config = dict(
    n_layer=9,
    d_model=512,
    n_head=4,
    n_kv_head=4,
    head_dim=128,
    d_mlp=2048,
    vocab_size=8192,
    activation='relu',
    norm='layernorm',
    norm_place='pre',
    norm_eps=1e-06,
    positions='learned',
    qk_norm=False,
    attn_scale=0.0884,
    bias='all',
    tie_embeddings=True,
    parallel_block=False,
    init='normal',
    init_std_qkv=0.0156,
    init_std_o=0.0156,
    init_std_up=0.0156,
    init_std_down=0.0,
    optimizer='adam_variant',
    lr=0.000704,
    beta1=0.9,
    beta2=0.99,
    weight_decay=0.51,
    lr_head=0.0051,
    grad_clip=0.5,
    warmup_steps=310,
    schedule='wsd',
    decay_fraction=0.302,
    decay_shape='linear',
    final_lr_fraction=0.05,
    batch_tokens=131072,
    seq_len=2048,
    doc_mask=False,
    train_tokens=760700000,
    steps=5804,
    dataset='wikipedia_en',
)
Each number is 500 + 25 x the weight over the matrix's rms, rounded and kept within 0 to 999. Layers, rows and columns count from 0. Numbers have three digits each.

# layer 2 MLP up, 2048x512, rms 0.0277, rows 1702-1808, columns 64-127
491466518508482526491534505498490467560531530517485478488518508479523500547496469523491524484502533482479504487502493535441535507536469483498483565527490539498540530543486533516525480506565520
484497497433522488501511476518530511493542502526496416485531520508484470530527517472504492502534463526550514529490535524453512503469483499505493538486488520506509453476475443494510469532511497
537514492505474500458514502504500531507513509483507495518505502523509485490508471522488537490512484535544556462480505545530474535534494464497442514458527484500519476531493515534527527468508517
494527512482516484495524497490490496508514509511491482483491500491494512497522474492500510499516498480523500528486509496477500495510521487488488524516524499484510520497478499498490496504519494
447484507512529505572509497506453506509483540542468487518486452483552494551530493497496548444485533482510482494515480494430472487524523500415451457493514514484548517476536464409509489515451496
495478533500524510462541451494501498515479518539436479520502554481458494497458509524494517495504430488519467532514457509494541494493539476470494525477478547495524468490470520512548540480515547
491504510492495506505507499507498510497506500499499495486499493493503501501496503489508496499509498500510508502493503501494504507504497487498507501492493498503499497499506493497496495502504490
507508502498500502488506483508496497507507509507488501494501499484501511496505487496505511497504501507494502503493513503498498498503500492505490501495512495497511499502493492496504497499510495
499502501501498495505524483498490497496487499494489506496515503487495488512497486493498502492510493509516498508494488504514491512507508486490497518503506497497506488492486483508508503495510498
496506523531516510514531528509517477482509511546484440501523562503579499503469419421491476562497508535541508518499531503513509485504526501523532509479545520457484492510504461487547513507518505
502493584480425477510501495478466534540544500506458485488510478484465515504491480497463506425523518429483490551491542504519476487497502450439518577482485439507538481468509478520510524505474508
480514492505486500500509491509489492500512497498490495491503501485502515513502512499503499499518503498512510514502491502498508505522505501488496499509507507506511504484489505498519512498509480
500501499494490502495508491505495506501504510505496501507479506508493515510503496494498495498496502497500505498494501502512494502504505489496498512495522498496500504506490498497506512511508484
508509505492497485506514499503474502503516503507506497506503487486501502509494492496495495505502511491503498505490497493504507504506503484495487491500506501508499487490504504491495501514511487
483531466529482449515489497518501477508545507473508525514475494495533572520484507486512548437499474520497463471504507466457453516533502503479505496493497497494495524494511531493499479508509509
490488528488471486480507524462477508467474538506455515468479517523516536477497473488555497520439474478451511505508520456506474564543495504470511516508522485492525515521493492518443491485558499
424516544481490515496511534516495499481525529522413521517472541479523504568495494475462529506499461442493476515495474517474469475494476494500457502521516533494549519472478516513541441507508478
514510529529497510486527483489507548516547499536468454476508482463477455485563446479516521477475483508485516484499514503487533500470484560485504512528520455451516476530500494515506518500542507
505516500493504505505513495508482493508509507501478498496496503492495500492519491497498508494501500498501509497485516508496494500505506493494516516502511494502515506502505484505494494498503496
479487483504504489459518444478490428480488483482529524487474528481548542516552494499520493532451469528460522502459456533504454480609493495472524486539521537491485477551444414504520502497492443
504507492495498491511507485511493502498505489508493496505503496501493500519509484494497509510505504495501506503499493494493511516508505491495501496500497509491498504502503495505508487507505497
468519467457500521474511501493494443484503485508507492501492467514457528513558484496521574447549540458502559506527521474516564533519481495512549558496544511511485510471478455534537503531492480
445548488512511510516498483487500512550493499479464494486483520480538539478506490505513447496425452461482486488502512486516455484543475500465447505490528485488506516559486536432520432534481472
467525531480456482525539457525486480492486505545483505452487523515449505503467467453523489479474459438525438532459527543508544498485480490490529452521484473455493483480510474534507460502522535
458542502510433496449519499524517519499504516474480476504498526502466521471482497523521537441515515473498476452437548493510528533518416488486488490484519506501555513473488498501553475485524463
501520531513506506571514515485502545512544522513542515494486449468488507522456495482450528499537459470511569511507520492457485470534478460439531514523524489466491470523513481525512484457554479
496512499492498506505508478499485499492497506508496507510498496504502498499503488490505500500507498498498501510495503506480510511504505491506495500495508488496508512507488507497504496506507496
455580495488500478541506473485484510526471489486486517489492511535515503505553498427439573485524464498498534555498518493554513552565458463430495503497485512479487504507440488504493489523530524
534545505535500481478523479522548440516491533468500482469502509511575524559497462485488522465448463521484483489487507531477484488515483555475514551518477458490497497494507509502611503423515507
475509443494493550490492409518482506502487490471501455484510504468532543547526503452480537491496531502519449518505520545522510508536523462450534507515501512461495546507511471561529508509498491
477528505487483418507524541523406542489490509521481520536459496451442442533477421539518526512488484498525531474461473515509524563558551502457518519522516476478458479531526546473523496497490489
490506482508527477527507503517519494493482508518511479480493502519505476503514486463510500532455473485499515490491470504508496508505481513499500537484492489511471503527515483565504520507520479
501526504499486495491529495480480477508505525497494492487491479473516512518495483502503495489507496502507499526477504498501508497512515483513484502511527493458532511495499491479515494476495462
490492524487496476584516491492495489472534530490513502504503485519509524538512460498504430524466491537482474451474493556509475518521536475476501478514510486478497505510525529500488464534517476
452482508494476482518509474481497492482525507515481510477476517453447541538518497451457525485456478495544506541516464492535511495525483485536542519498496470478504530528511483513501490544531530
501533556474468490493513497503518490489512561497460499504505503508520480532497452471529547461488521519470484488472475513498474478506499469518527551549543440445557533481483483513553476494569422
502508499496500503489510493489482502515496504507491493494497496482518525505498482486501507488504508506511498503494504497500506510518506500490507503514508494499508508493498497484508496502507494
528506503506509484490540518475529528521474497517517494479489474496498496477477469485525526465494485520515486484506498552474471513486488524474495505500509493520543489498488460450534469484478542
504514503505493493493503492507500496507507504500495508499498493493498504499500489502510494501511493493502495496503500503501513508506501496496498504510497499495510498506502502498497500497503499
444507495520436555505508466465518521456507485473440495505491538526462493593504481443494468528498475440519532515516560498539500539542464460512509552522519447532509519523528479499552541450519460
494502462461513465572507528488507466488521486508505472550490502525442504532531528471494492505543508409512519498509498483502559546500463490520549487496504465481479496494424525512520473552497473
535480544524435519492542459489465523525530510502494500471494498462444470498494495478482472528510519460516452526521518507448465512515482481463484460568535461436509515539455494404464505512525502
515480462496524527514502522499534507543491512511515515483521501507502508472501515503513493521480471513482497476507487534532498494508473487453519514497511518511483487552509495516504510493496526
502518498501489500484505501510475487490507496495496493502501505481512519496517490484486500494497503492500484508505513509507503491510498511488500489502508496487517490508507487500486491497516486
467513496476562519456517460528519440491499529539501463502464525434515497575495484476468472507474546487562572549517482525468502463523526500503453551471474438487488525514535506533546482558523480
504503503489486503508500497500495500514496503498489502504503498490503494505499498501495511505503507496496508508498499499502511495505504488506492499507506503503496499496495492497501497504502492
477509503505476496497522491503495499492484520503497510497499513469488513502521474484473511496522504489508480502476500493485503510526525476496507510514512498492527501503512501477511474513512494
478533494504543549476507475492502489552478491489460487507504505501563473532502510516521530501475545442456495557488507524427495464489512522497522594538483539508525513551482501460482527514523472
487478481535464495530539535532489525461515522552513464481524490462467514496534467571486490536469479546541510513454484556540501517567523458498496479466484501518497496544542488541497466491459492
508483498483414534475509501501524507495419518493476519490513522459502502486527502507488493536530480495562505516494503514500527528561505492500514451482542523488529493519503513533568472508473510
491561462488453451488495456513466513545533494476521491486493512518514568552524485423479486433576447502473535500487493473446544542498450526526542499486519460522479521444483510437514484474486462
488552466430561495513514428497519523537421494481463532518515528531487437518481462468535504528475473458442519540502491502568562574492549499548476562473463513504479455541483534500499554502539536
457495541490511471546510501507483517448592485539455507494514458462459546498460500464471489494499483466533505572533526450493486471532516475504508535512494495515505507441522453461509495508491483
497506510490502495494510492504498497498498504501499497498497497499498499500501494505502503498506505498505509499492501508500513509507506507502495503493493493492493501501498497493499495501490498
505507501483492495482501477496477506499504504494491500496505507493489513507487491487491509496490489498511501500494509503490489503507502502496489489516515483487530510510483493483506490500519495
545482493477483511470527515495511520496485501506510482496524493505517506486488483493497499502475507520454491514504533519516478497490517513471531483512508509477502505499526471487486520466488480
505510485496494492493499485511506503496508508515499501490494500494500504496499492493490504498509493502511502500501505501512500490514498491495496505492510495506510502492495488495506500508509491
512489513510496469520512498489511465466538495534495500505490517524482476553537492487503501477521512506473516509495467502483570500493479514493517515492510453503489511525477507476500512565527511
481523486472491496472516509503468498521489524499502506507517481477498518501489491491494522497517495492504508523505497507483489496505520472482500512500521507479520500519475471489513479514505494
476517539525469497536501484445460502526495525480507497489500489531488501495539465520510488485539483508514461508505501486509499511541527478501517504513510514490506462486489515465477505491462461
459521489478511520531493487506520513504495506493509518494502464450522509523478512454529466441553494467478549487475520473478534487514536465512529515471498519508510521482490495483492480543520468
503497500496493493490512503503497496499506502493488494503487496499509510503494489510497506498493498505499499505496505500494500508503510500496487501506505508495511494499501492499490500511509489
445502495461433495480530509492500504499550544496493461500483507448465473526474453519531470529496438458532510499489540475463527495517519523495515486533505552518512464542423522450548463539513503
497499497497489512509506490494493500510506499500478508501488500507505504507505492493497504500505507493489507506494510501506496508503507489505492504497515501495506504509504511492496499488509496
441480509453489535514531490489503494526526512493496520491456520511488470480526500502489501470459491451476454515485528501469517515495483503486486509502538506513523487587495489532466503460479512
529508502488500504538492484477510498524518499503490495493507497488498533543506502449506494474465508493544519514499474466476536506509474492490492438489485509496477502534508475481513537514535532
503473469506428503480521467508475491510493509495508506487508575485498506518518459536507482455514517509553495489510517531516557495494494508501490460535500532474498533460524502511539491466501481
503545527519454517463498493522512541480535494552494532459507515506433475524453523505484520513488506453515518543493502481509468475481499474471466484505490458495481439499435483486512495550522487
492451537483544513468507456492466445492502482499498484497499519465505503590457478437538453532491546513501510517514500547516457515492503516501568507532511493505511462537457485530508502540518495
493512497495497501493514500505489492500490508495486501500501503493491496516501502489503501501507498501517503503497504503502502503518512500503491495508506489496503499502507499492503504495510501
501500499501487492492512504498508497499495505501502508498509495496508512513499503500499504496501498507509497508498491497500505501508487490498495491495510486499501505497505499502492502496511505
489492505526483546487519474474483482533512533474455508467476508468505510537565471518471494457451506434476475492476496500509453529510482471481497536538560494506549456494514506506537486479505499
525486549472519522528521498509520538491526507492451452454483534491526462451494429498480486508457446462523512532545502596543463481484506531424514521497527504466517467587545552507552493514556504
489510504479487493504515483512492502509496492487495504491502490484490509499511492496496503504510499501513507513499501501509512517518501497499497513506509493496509489515485492499497500492504492
488506500496504499501518491508493502509503516509502497501487492497500510497487490483500497493506510493504501515503499515490496500504506477520487510497501505497513513505487494497514509488514499
467510480462453479512515492476501523476506516516488498505498500511474550569491534491486499484515477525511537514458462510498507525552524477496532476513485505482531510473445485490506461517506495
443514521490537511457542492485504479527471502539451494495493547442554478538579457548482563511511527515490488523482448515438531485509519528498499551523505487493574491522445559490499429485487475
498509499488491491501497491499496496490500504503496495501498487489497501500501483505503509506509494493498494504505501502500503507496500504508499500509513501498506504490498495489498488515507493
533525528511421502480517483501470477557491508500484456511475534538523515514473439506513537420560476479501451455498513485484490461515541525485514506476500507478514503507494498463523495509531490
481503499503494498499522485503482501522494508502482499489487483492498511499498498491488506489510507497508516508487498502491499515510508489509491514501530497479502506506498505486496504501498498
500502502490488503502510489500502496498494505513495500495488503491494506500503489487506493499515508504504508507506500494492494513512505484501502506496508512493512506508481504495506495491500500
500506488483504483510517493496491499498497511504491499496495501496500511508504493495495503505509504500513491508496499505498500492517518486508494514508512501488515503512493491496499485502509501
492508515487455464521523486521445530466516500517443498519496533507460505529498440553475561412477461487462467466473476514523542606552457501470428524505493456487509510459479524470564543480507525
424571490553541486572518463484434486519569502504490541508485462473514550483530456485499524413488527457525466483509468514513521523570482477465496605500528507510500489495497504478487531500534495
493508454508487443545504497480478487491540504478484506489477503498438535519515510470454555529481466464528488504497491483484531502518470497486496487489515489503494498518557512523552532503518518
501515487512487544464525446545489449487488533548458545496489527433497524567473485463494466510515551440508489543509480527459522497499495451517501471542520481467499524498442495521463520463528455
474525486481458470493543404498514504480446489499517504487470551504501510576509442478491497505467485526580503495523482539506498488559550470491509493546524500512539526557486461539467467537550501
481502499496500489495513491496498504507508511508506500506495490496500507513495494497505508507515500503498512502509498506494508500513497485502487510500499496492520515490484497493496489507506494
500577531450461468512526520479488433492535489542508547535531540526501564518456465408462505517490517564527480512473461561476463512523533412496550534535495508516463477500531462526561473533568485
497495500486489490492507490502493501501502502502493492487493499482496508510501487487493492506494488501499507496498492506497500508503502482486498509505522488498507512498491501490500480503501474
480573538422436455511503485506494501477520517519498475517474496518450544523528504435477449514531488477538512499508495501459481498495490468482521521492498502501511509483482464459504518493488480
523465533493502496475535485496425508552523520480497515509460398436459620488500466474450499483491519476486466497519529519460507548526465485432501428493512492495519504497520510473467521472493459
475491516471496494536524435498505467520503502504458482514505503517503505481538477478444473541454461507552474513519479488524517514526465487495521527519493509501494517524496479500518473497542542
443509512488500527527532503483532513451529503524506500549503502485471534566473477473511538524475517534552527534470465436516479499505517514508459551512517466512507479563431472516466459515511486
557478483458487459510499514487494437491523477471523547554473494456463595488525494452462505459517452528542529486500472467470559521570453494480496509507486470493496505534448507506494459509538539
488504519483477528529521502495502489525512523504502482507494491470468507547513505459480539531498531481499516539493511492459487494525522475511457555511512503482482503560515477457512534544460489
536503528484521440532535517481486530501477474527519515525492547516535471474504473419477502501469462518489441518520509600467468547509489450475525480458529484501510472478472465517463493509473494
497506512501487486506529497507497489496496507504498487498495497483497517510485492489502508493513494494505499511490491503484511513536494481504505510499506495498501507503498494515502495499511501
540458472509468493519512481536511536531446514496499531496493497433470457583495482534482449538503530445520488498483500502466498481521586487490492479493507467491502497518461523490492474489500471
526544470528447478495501512496478480491540503476450486484455518483485522540476494544497589444501502486439494506474485498461492512508512538473481449552536440496497517490552511478514514442513471
500511502494501508501516497507494500504492492498500504513505496498503510516496486500491494493492504506496499497493496514511495494505510485500503503496496496505515501504497495497495501504508481
506502499501504490503509492506501496510495507500501498497488492489502507504502497496497507494503508499506502513500510508499511498512507488494505502489499497495496495510496511498497495492514502
517503506486500476535535493516486508509492537507489491476473503479503505519524487483504490508506505491513527522487524512494508512516501505486503548518521485479516516519493494498497488523494489
485501500542499538503532456465518531487515492535498508490508520526566482490474461518498496478521468485504476489498527524520481488503473499516497511459553519482580541519483454498501462466528461
486581503459485476515502441489502528504531496486492498479467501490515520544583473492506512498505527554525502470512493538502484538532477477521527539503480516506514465509500516443507511526518508
496486501507484495521546484532490487499478504512530523509483466508499506485483464463522490487495483474491497476479524507508530488532499479495544516511512505481516484481512477505497494504502491
494505478488487486488521495498506478492492506508491505493494494497506492503501482498504515486511501498494496514496496509499497505512518500492505514505518494502516501491496502494514492509509502
# layer 2 MLP down (transposed), 2048x512, rms 0.0268, rows 1702-1808, columns 64-127
488473531504489468533520500513478442542513486473491476486498502499457518516453450535527458503529508483525522505533532519485481530539475472453526523536502470518465495452529544513522529501480517
465522494481461501569495509487512504534492491507475524511485512503520486484485457491468493545457503468509473460524452548494530508550582490486538444526486500497483487500509459495525483497480464
487485530512526499518512503513519547495544502494503507506498525455488499467480460500497470484464485475513500491512517503503500496515549502490509543525501510496472513436484488531438498433507507
485514507495515499511509487502496489481501492479481512500494518511508491490518497488508500472493486490500498497511523492493508492507504513533506494494493506510493479485500509486509488491503500
461456411559508546501495540509512539442503523500507487495531458455500489546483466510447569495517460485464497475509528521527453519484506518465547443466485478500539483490465530468527479436500517
528533502467577500526511441527511494515524487544433439513500490573554451482506561466508491505470541515500470541514524496447496536508483512477536480512509521473520484504475486440494547527492502
502497506504505500497501504504494505496502507505495495500503502503497497502495501498504497495499502505504507506500503504494495496499506503505497505496495504496502495496497492495496504501496507
493502499496505499499503505500502500496495502503507499502500499504502498497504503501499497499501501501501500500508500504506496492501499501493500497496501500505503503502500500503500497506502503
497500501504500499490502498499502499501503498508500497503499500496496500499497504499492502495505497498497496504514505497501504506498495502499501501499495500502495499496491487497497504499497506
474463563531523486513527534471508456551496449555454546469449477484510501501468483475494504497544518477567577514511501438492597533551547525471497486489485486504478501444550490510420511565482492
466459498495517519491472486524505533508460522499468489501478504448490483487528488467504501471480481521488528498515469497486506514474510515463575482483470532528486462481508486504451548493554522
497503508493499491505501497498493508507504505498508503501498504502497499504499494497503502507500505494497503501492501493487500497502496493498495495510502495509491503496501495495498502509503490
501499500500502499503500506505501497499500496499501499503500501498497501502502500502503502496494501500501499501501501499495500501500501500498500500499502502499502499501500496498493495500497499
497502501505510495506500505504497497505504499501505497500496503496499506503500500498496497491501499498504503493496498500504497496499506494507506500506498502497500500504502502503495499495499502
464523503511530472525485465514490530469525448518515464497512469543478513470490510545472506494525470440478486508517535566493551479506465498507490504486496559535517503449446432524487508474477516
514472508515533476543524595489524567518504560562467489512506485517467510450441496585516479501503512489403504485503539457488514457509490411481466448473518451531488491456468459503544485554539489
463555539541568513490530529489492473506491534529485493490532490479506491476548538518521502508457532534468510552481484521496494504494514471499483473504496503524520516522483446467442514519472475
527514538503518478509508455532519488515541482540508523493523468477420539471468506466442479515521452456507465507514513468458538523525460527462498502533500512520516520488487439490463460494448539
506502504507503502498496490509490499493501490497493503493494494497492497504494489499495509512488510488492515501498494509498502505504490505493488500505499494503499508508495487503495498491509494
541542503493464495522487459471509504528498508538464414501538471490467515435482525560498496477522524518513492502505510472494552493453514505542450509472491478473509518461494565534519455525489498
498501503496504500500495499500504500495505499503496503499497499505502501499501501498499497502501500505501503501503501496500501502497501505501499503502502498500500499503501490499500500498495497
506460472455511498465481511517533519546524502486518470484520525500512508549460496560489480511542527486502551475518482509490506495453557498480478507477470508511496458530533522528529501523452503
534533487472499494511469449497528517538489505506467436529493513496471465541484497494548500465496546491471498518522521466489535513462519497526484536541526496490474515501487489521479540550452534
491496512525519526535507455519515476490541530459468474526534516447478488461496467541526467532528478480473535479498492495501534478492528505508492517513514541489559523539451497477503491466455526
480573497491497454547493551520491506511468501529519457538503496507542459476477500447523438557481510524524463502499538527517461506467534513458500435481511505531485503453516465535421507530579519
512508511499468492509489479496542523455503516480546519516484480479527492498505527490540527482464486527503525483514492465435493505515493454497527472483500462506548533538449506515496466465570527
508506501505494504500500502504497504505505505496496496506502506506496494505496496502504497496507507502506505498498505495493507494507509503497501495493502496505506498498501495503497505503495505
501521511489469500484475475501506476479530496500499552510499483532549501451513476481474503538495505496536531571519496521510509530520567549488493552475513482544495454491518504532496524501448510
480528482506493499563496512474538532520530463547507543502510456541495463529485513538484510466503466529526499513497513554514447500605502539499483445515523518521457481495541500577460516503440521
538506527495466465529492533492478544479568458463473491515520543465498428466531430468448485499549553574522466518480495489507450508591519491482493526496488496461513486517478514506499524508518466
485468517511436552422518540500488568478551486480487453494504439444439473462462549511489482444493536531469514511489525515478524445486497488504490505545486543515472509512460498511515558527518588
520525503482494503485486494491467510502497491498463489506483490488513536483501514487491509462507501536516482503481518477468507501495498503520502465510513504497505528475495515489488505506475481
496487491491503492506497503505505509502509510509516519487499506515487505487500513495493499500511509516503522506494486494490509509507499507485494500505498502492492502499516502502500504493508488
504486489518527516454511518499522487515463498494474480493525483503492500481508478517507547497454479496509510479516469456479482491504484519493479507480546514486537513533446516508473502470508473
495537498497506508474478508454504516506452492546490481509478515548510479510477495541532476521491533515486455493510481494523476521518591491487503506495492527485493491489478482533500467497490482
514531509544542523500515474530499474512486519488487479501514512495507513516501474529536497486502547511548515459490511538485464500508519498465463495513491485539554490530463495513518514474510519
504497506511504498503489505496501503503494498497509494503496506501503494493491502502502504497503495492495506497503498492502496493495498503503502500492495490498500500493505499503495500496509495
497473503493509523471522533508496530502493499501474501497485461502521507481494506470493519530486490436473492466503489495484479532505481476501467492496503500506491499554538495486493484478511528
500496507501502500503502502506496505504504505497503498502502503494498495496496498495501499503503498501498504504496500505500498500499501501497501502500497499497499502502505498501497501499501499
562520533470556544540497573495525434475507511577470495496509457520565505511564506491472584504447499454537458554487482529527486500536381477469494548521546507510456517532496528494545510514541464
494505469456512520488488490504510462480510487449491510505521546462505447514461485525479507511501436492526508533528515512498521512517487518511503514493491501468441524545497563475458518480536491
516542501470542493485497505486492468404458519475460490510492543527495496489483469525460507559495525473556507518512511514471522519523505486440499531481453462507507490450485559464488475467512503
471476515498498478492507505486472517491512499481472495495477483490477482521493513493490512482531481517487482508502489500500553493477510485555501484516488490495501539460497513507501466500493512
504496499491506489496494493503502501499499499500497507497498508508502503494506487498499504505500495502507500504506501500501500501502502498502504498505501496507501504500493500489512498499496500
486523471503510425546495472537425546478569525513460483498513466496491498502490470476514574458491514506483484462526491528472526523572407562483579422523503522470513472561471467485491509488502441
491500504501503503505499505501500499498504500507499502495497501502499505507501500503500503501501491501505502508501496500503501498505501507502498495502498497495495500499503490502502499502492498
502493524496508492493520516504498476485500520495498487504492508495483504501508501513512495479528492514494517497496506485493503519496497494500492490495510496489497501496486502499485500502496512
465519561520475502470515485499454503474535516562497520501511545477544467492505497514580503429492564458423488458493507531479423512533485478470516490547501487515472419496513554486541514437554484
459538537493512515482497502490545460472538550496513447522512491441494501525496526442523509515524477524456583495502510480554535530449515548529459506525480556432494532451561468520501516586486433
489501492541534501565480505515523485474507510510503458493505494466542507512518497470531511433475495483445518472499509486461485480507547501520540500491495526476468527503502509470479528510532494
522491410542546475483491486481452474522497514525495472508446501483542539539479510497549462453469530479486476483503552516458470501480473463480483529518530497511507489484503445496545499492538457
497493489455492539462516492519519620459528529508480479495463506483543463484487531480460521479538488483443480472494474504463459427498531484547514480529476568520517472564523492525488544471526493
517523487514503493475473441538522486527509524527519507510490513398481507508516533486516539500432488481500521516494498475540491469509503507483565479494454515532473500514514453455490529472580531
500501502501498497504497500500501502496503498503498502498501499497499500501500500498500500499501502500499501501502499500500502501502498502500497501496502499503501496500496497501498501498505501
495499507497496507504495494504500494501498486496498512495500502504510503497490502513498513490507500505499507494507504502496498512495503505506497491501501491505505504497485509501504500492490510
470467481481503512498533505512483504468494482513473505500485497467512473542490485478485514492510493502511491488504489487505531508500479498526496490495494515517483537497495488535483493514471538
498499496505498496500503496496504500498498496504502502497499496501505504496506507503496500504498498500501497499506504502496497498503496502496495496502498503499501495503497498502496500497497503
495491469477480553485490526513511512542477471470491504501502517497507488479495496486495509534521527487540511510489498445502465545511497503499495494495514536512552464511507503521468469474498499
509517519521504502501503517498516523512509498503495492511528490502529509474506508489492488474509495519460504491509514501517512503515482488482490508473523511537480480466526498497476527473485532
492483515536510489463513528482505494478518497495509490533492532520490518493493485482463515502540499498482460487494508475510513506517509483551500507505518509476511511491469461517487466504476531
493489474513487516507461467523519482494565473478509529491505492468468528503431456452488483499440536487533511489501509470504469550503481489495478500487507535485528498502467524507519517493549501
499500504499499499498495498499500500501501498500496498505498498498501496497496499501498499500503502500500499503500501501500500500500501496496495502504503503504501502492500497498500501501496499
530529544508487515511488520490521508523528523544529514529453502507558450474520468494519503478483565421562527500493495472469518481535506462503482496501510516466488485520520449475475477477567468
500501501506507510499486506508498501500503493506499502497502497505501502498496500499500504503504503500505504494507498499503498506505495506498497489499499502497499490500502495502500500498493497
588490532488510428488475471479491535530513513410437443493513507504511501538468489557504531463522558563447475527487487471459588504415491538535493565522441479538524472484459539471496501521470497
488482497507522506485480536493481483492520510514486496507514477512486487470525481531458546483523492505475493485502501536492471502502485533504491521478482493501509500504494470495508444499486476
517523507521454525503505497491507485531500479415480478504526494571502473482491481569538485493496494452582489493513471490521525481520497469518532448499456553511420506468506550514554484479456487
513490493523510451516494556492486439557485498504484445513488512530535515539488495543533485480540506504552496521505477520544510563523506506533521495511479517492471537495488518498456508462426500
521478455517472555501504595520484500466482499488499514486487578499490462500454476478502497476537505531437419529469523498506469556520472519529504530485438518523532504433493510484570465463475484
496499505501501503503499496504497500499502500499499500499500499500496498503501496501501502498498498499503501502498504502495498498503497500498499501504499499495500500500501496496499501500498496
499502502499502501497502504500505498503495502500504499497499504499503498500504498500501500501504498498502497499502500498504503501499501499502498503501504501499500499500501500504498499496500495
452470472507501521509489537517477523476494506558550525526462484495472482495525485579534492504449462458520542481508499518472517492443522484461497522479460569441522524479494486541491518526486547
585532506487454472539477481514510490417429486472464431483534462489493516551529416538574486468443467574575516498488554465560481518511533512528560515480500475512449550460538535499574547576543503
497494506518499502499497490487508508503503515505511508494501501489495490502498502501502502492499498500499510497512493505489499494490498502501501506507478490515489492496497513493496517510499497
502501499505504500496500500499501501497500503497499502503502499499502504505504504502498509497503498502499495504496500496489506500495496502500510502498499497494498501497504503498495505503497495
488489526509515506481523503519497498469539500496494510503482518511488482515496510514498524490519492498480460505501502462512507471495491486533507512520499496502495544475460490493482494506500536
523547523496498463582462498460470528411551509560434487491493569450508515511516484514511497442567501512487505496478477519509558389534463502538501529526538556535485574513562477494528507517488528
500499502501499502506495500500499502503501500501500502496498498503500500502499500496505501502495496500505504500502502498501502501503502504499499496501504500499501500500499495504499498498496498
449448493481514510527510505510524545499540517495494469489525545527499519525529481512495497481543472526496513511506503516508505514502497559453499521484475580478434493461504520440513536495481570
492509487496505506486509513502499513491507494488507499504484494502515490495499497487482503503497508498490498498498485497516490511496497511497508501507491504492498510509488491503505495507502489
501493503501500496503494501499501499499496503501499501498502501498503498505496499497506501494500498499496499493499497496497505502494495497501507496505500495502497500499498497502496493504507503
494487503504481498502502498516503508502490494509496508497477493511500498504488506498499499494495493505488509509504492502490509507491503492502500495494501486514504498499500513495492496496500494
477567549489496487466479477496510463486544508505490517517496427523474512482510512455540457566523536551519528526507498461460475488495528489498500554468429509538548509532385524475496485478568519
443427437502608583545487528476487427487477520453466420534568554462516506489486506431458505514602498487568474493508583512502611554514537525510487591466482565479438511525424544507491482459448487
489526498514540523460471479484510496495498488521499471512487530543512499523476526559498513473496528546483484457486502535494486457532529495486507530507478475500521485472513511517473488474492515
525500541490512548508515502507499513552525466535524494513489529429501472479495477525486504494542495417511494526515523462508522514497513461558568536468500484521440514495525490505452513454495554
457502486507546485511528479493478525488456472482569477459490488554475448471503460432542531553515484547468556418487480495525523544450476490528457509470546576516500477564516491513466504546532523
495495496496504506507495508505501497508493494498495508494508507493506495505503493505494503505496493506496504509504495495506495508497496506492492493503495496504495503504496492505506495494495507
468536436527527495491540450490487471551506485510547456499519505478462513464527508550439562532494541524570468506503474505437447451495480475523435450497481464494469529539502459490507559509480521
500505504501502495500493497501505500498501506495495492493498511498499506504493506498503492491502499500511504506499504497489503493499501496495505495503495500504492505501495501497497504494509502
500507496508493522473435523473500539510507503513478505505505483504502526471432531506453541486505512512509527555514508499457540493482501482513473464505488445469538492499498514486517505501482492
406509486538522499611483521489452479574502529505549392471443495510576448578483484439495435444522440483553436463450527565508535400511549489489527425453525532461488557463513492612532447497415486
598516506520493476480472509466534533447497475471540403506481532543529479472516523547503506498526497483511479475508465528462470496476516507513524524472483449484458497495468520476516529494518535
497478464456540540495515499508475432474489503493483470493465491580483509446521494488554494549593480458547493472510452511431545515477509517515443536465489508493447565479437502472511467507385477
551517505492494423502456502498481491424478481513477472485505513478485502470583474555512519493551535505505540558512509505496556512477494481496502502489486533548503543446509572455495488520501501
490499453521543445503485512531507471475490475515531485508500497528502512452538506553488509535509532494443493501515501499516452513517462501513460445504513509523500504492475470471509491447480509
564551494480492555516503459496490520509474532506502523483490445466485527462479553452519513510537457529547521467506490502473469470512496501491482506507506518510477524494558475554486523461492453
498494505495495498510496499503496506492492493505508505498511494491498499503500494502504486492516492496508499508496495494500506497497514502498497498486497504505503501488506496501492509493492497
492493508526528520446507482521491531441512514476526491530531483508472498449496494498493493536507510450496436502504546523526461532555530480500512533469500448451510443528497450501491474513503509
520502501471534448471494476504431554520479478509527514524490517413435455471532472527505468553509507497533493563501505541545584493470574440536493488499541515472470551526508465542525541513494529
497509502501491498496508490495489498501492502494499507496508497502513492499506497509509498493495505495498504488498511503500494498503488497494492498497505492503504495502511508502495495494504490
505491499503496502504494493505495502494503493497497502492505498504493494496498494496501505505503504496503504508507495495504508508501494493494495502502497502503496495507504503505493497505503504
518503486492543495483500514518489500542500494468511526476492513473509489501533518521497509498499507516490494467508503459510465498496465497498501498519496517512500513512485524496504489520463464
511513480490499517539482493519529511504501507541479500482552476497532535479501530487488535506519496470469506471505507472529454494497467491473523498510515551526542472484498488532494482494548484
487506529471526524476464539501519478511492486527506500538499523480483492496461476523492518520525511487472510492506515512507484461479478466493471518494545469523509501506517509477485477524486481
521517498510493519514506522492510511499503494479493493491494511511470502465533480504493492489492454515479496468494520494483462501483497503486523484501503477476515495491489514509487515517477513
497500504500500501502499501502501502500496500502506499498496501498505500496496499496497499499503503497500503497498501503498502502504503503499501502502502499503500497497501498498499500501499493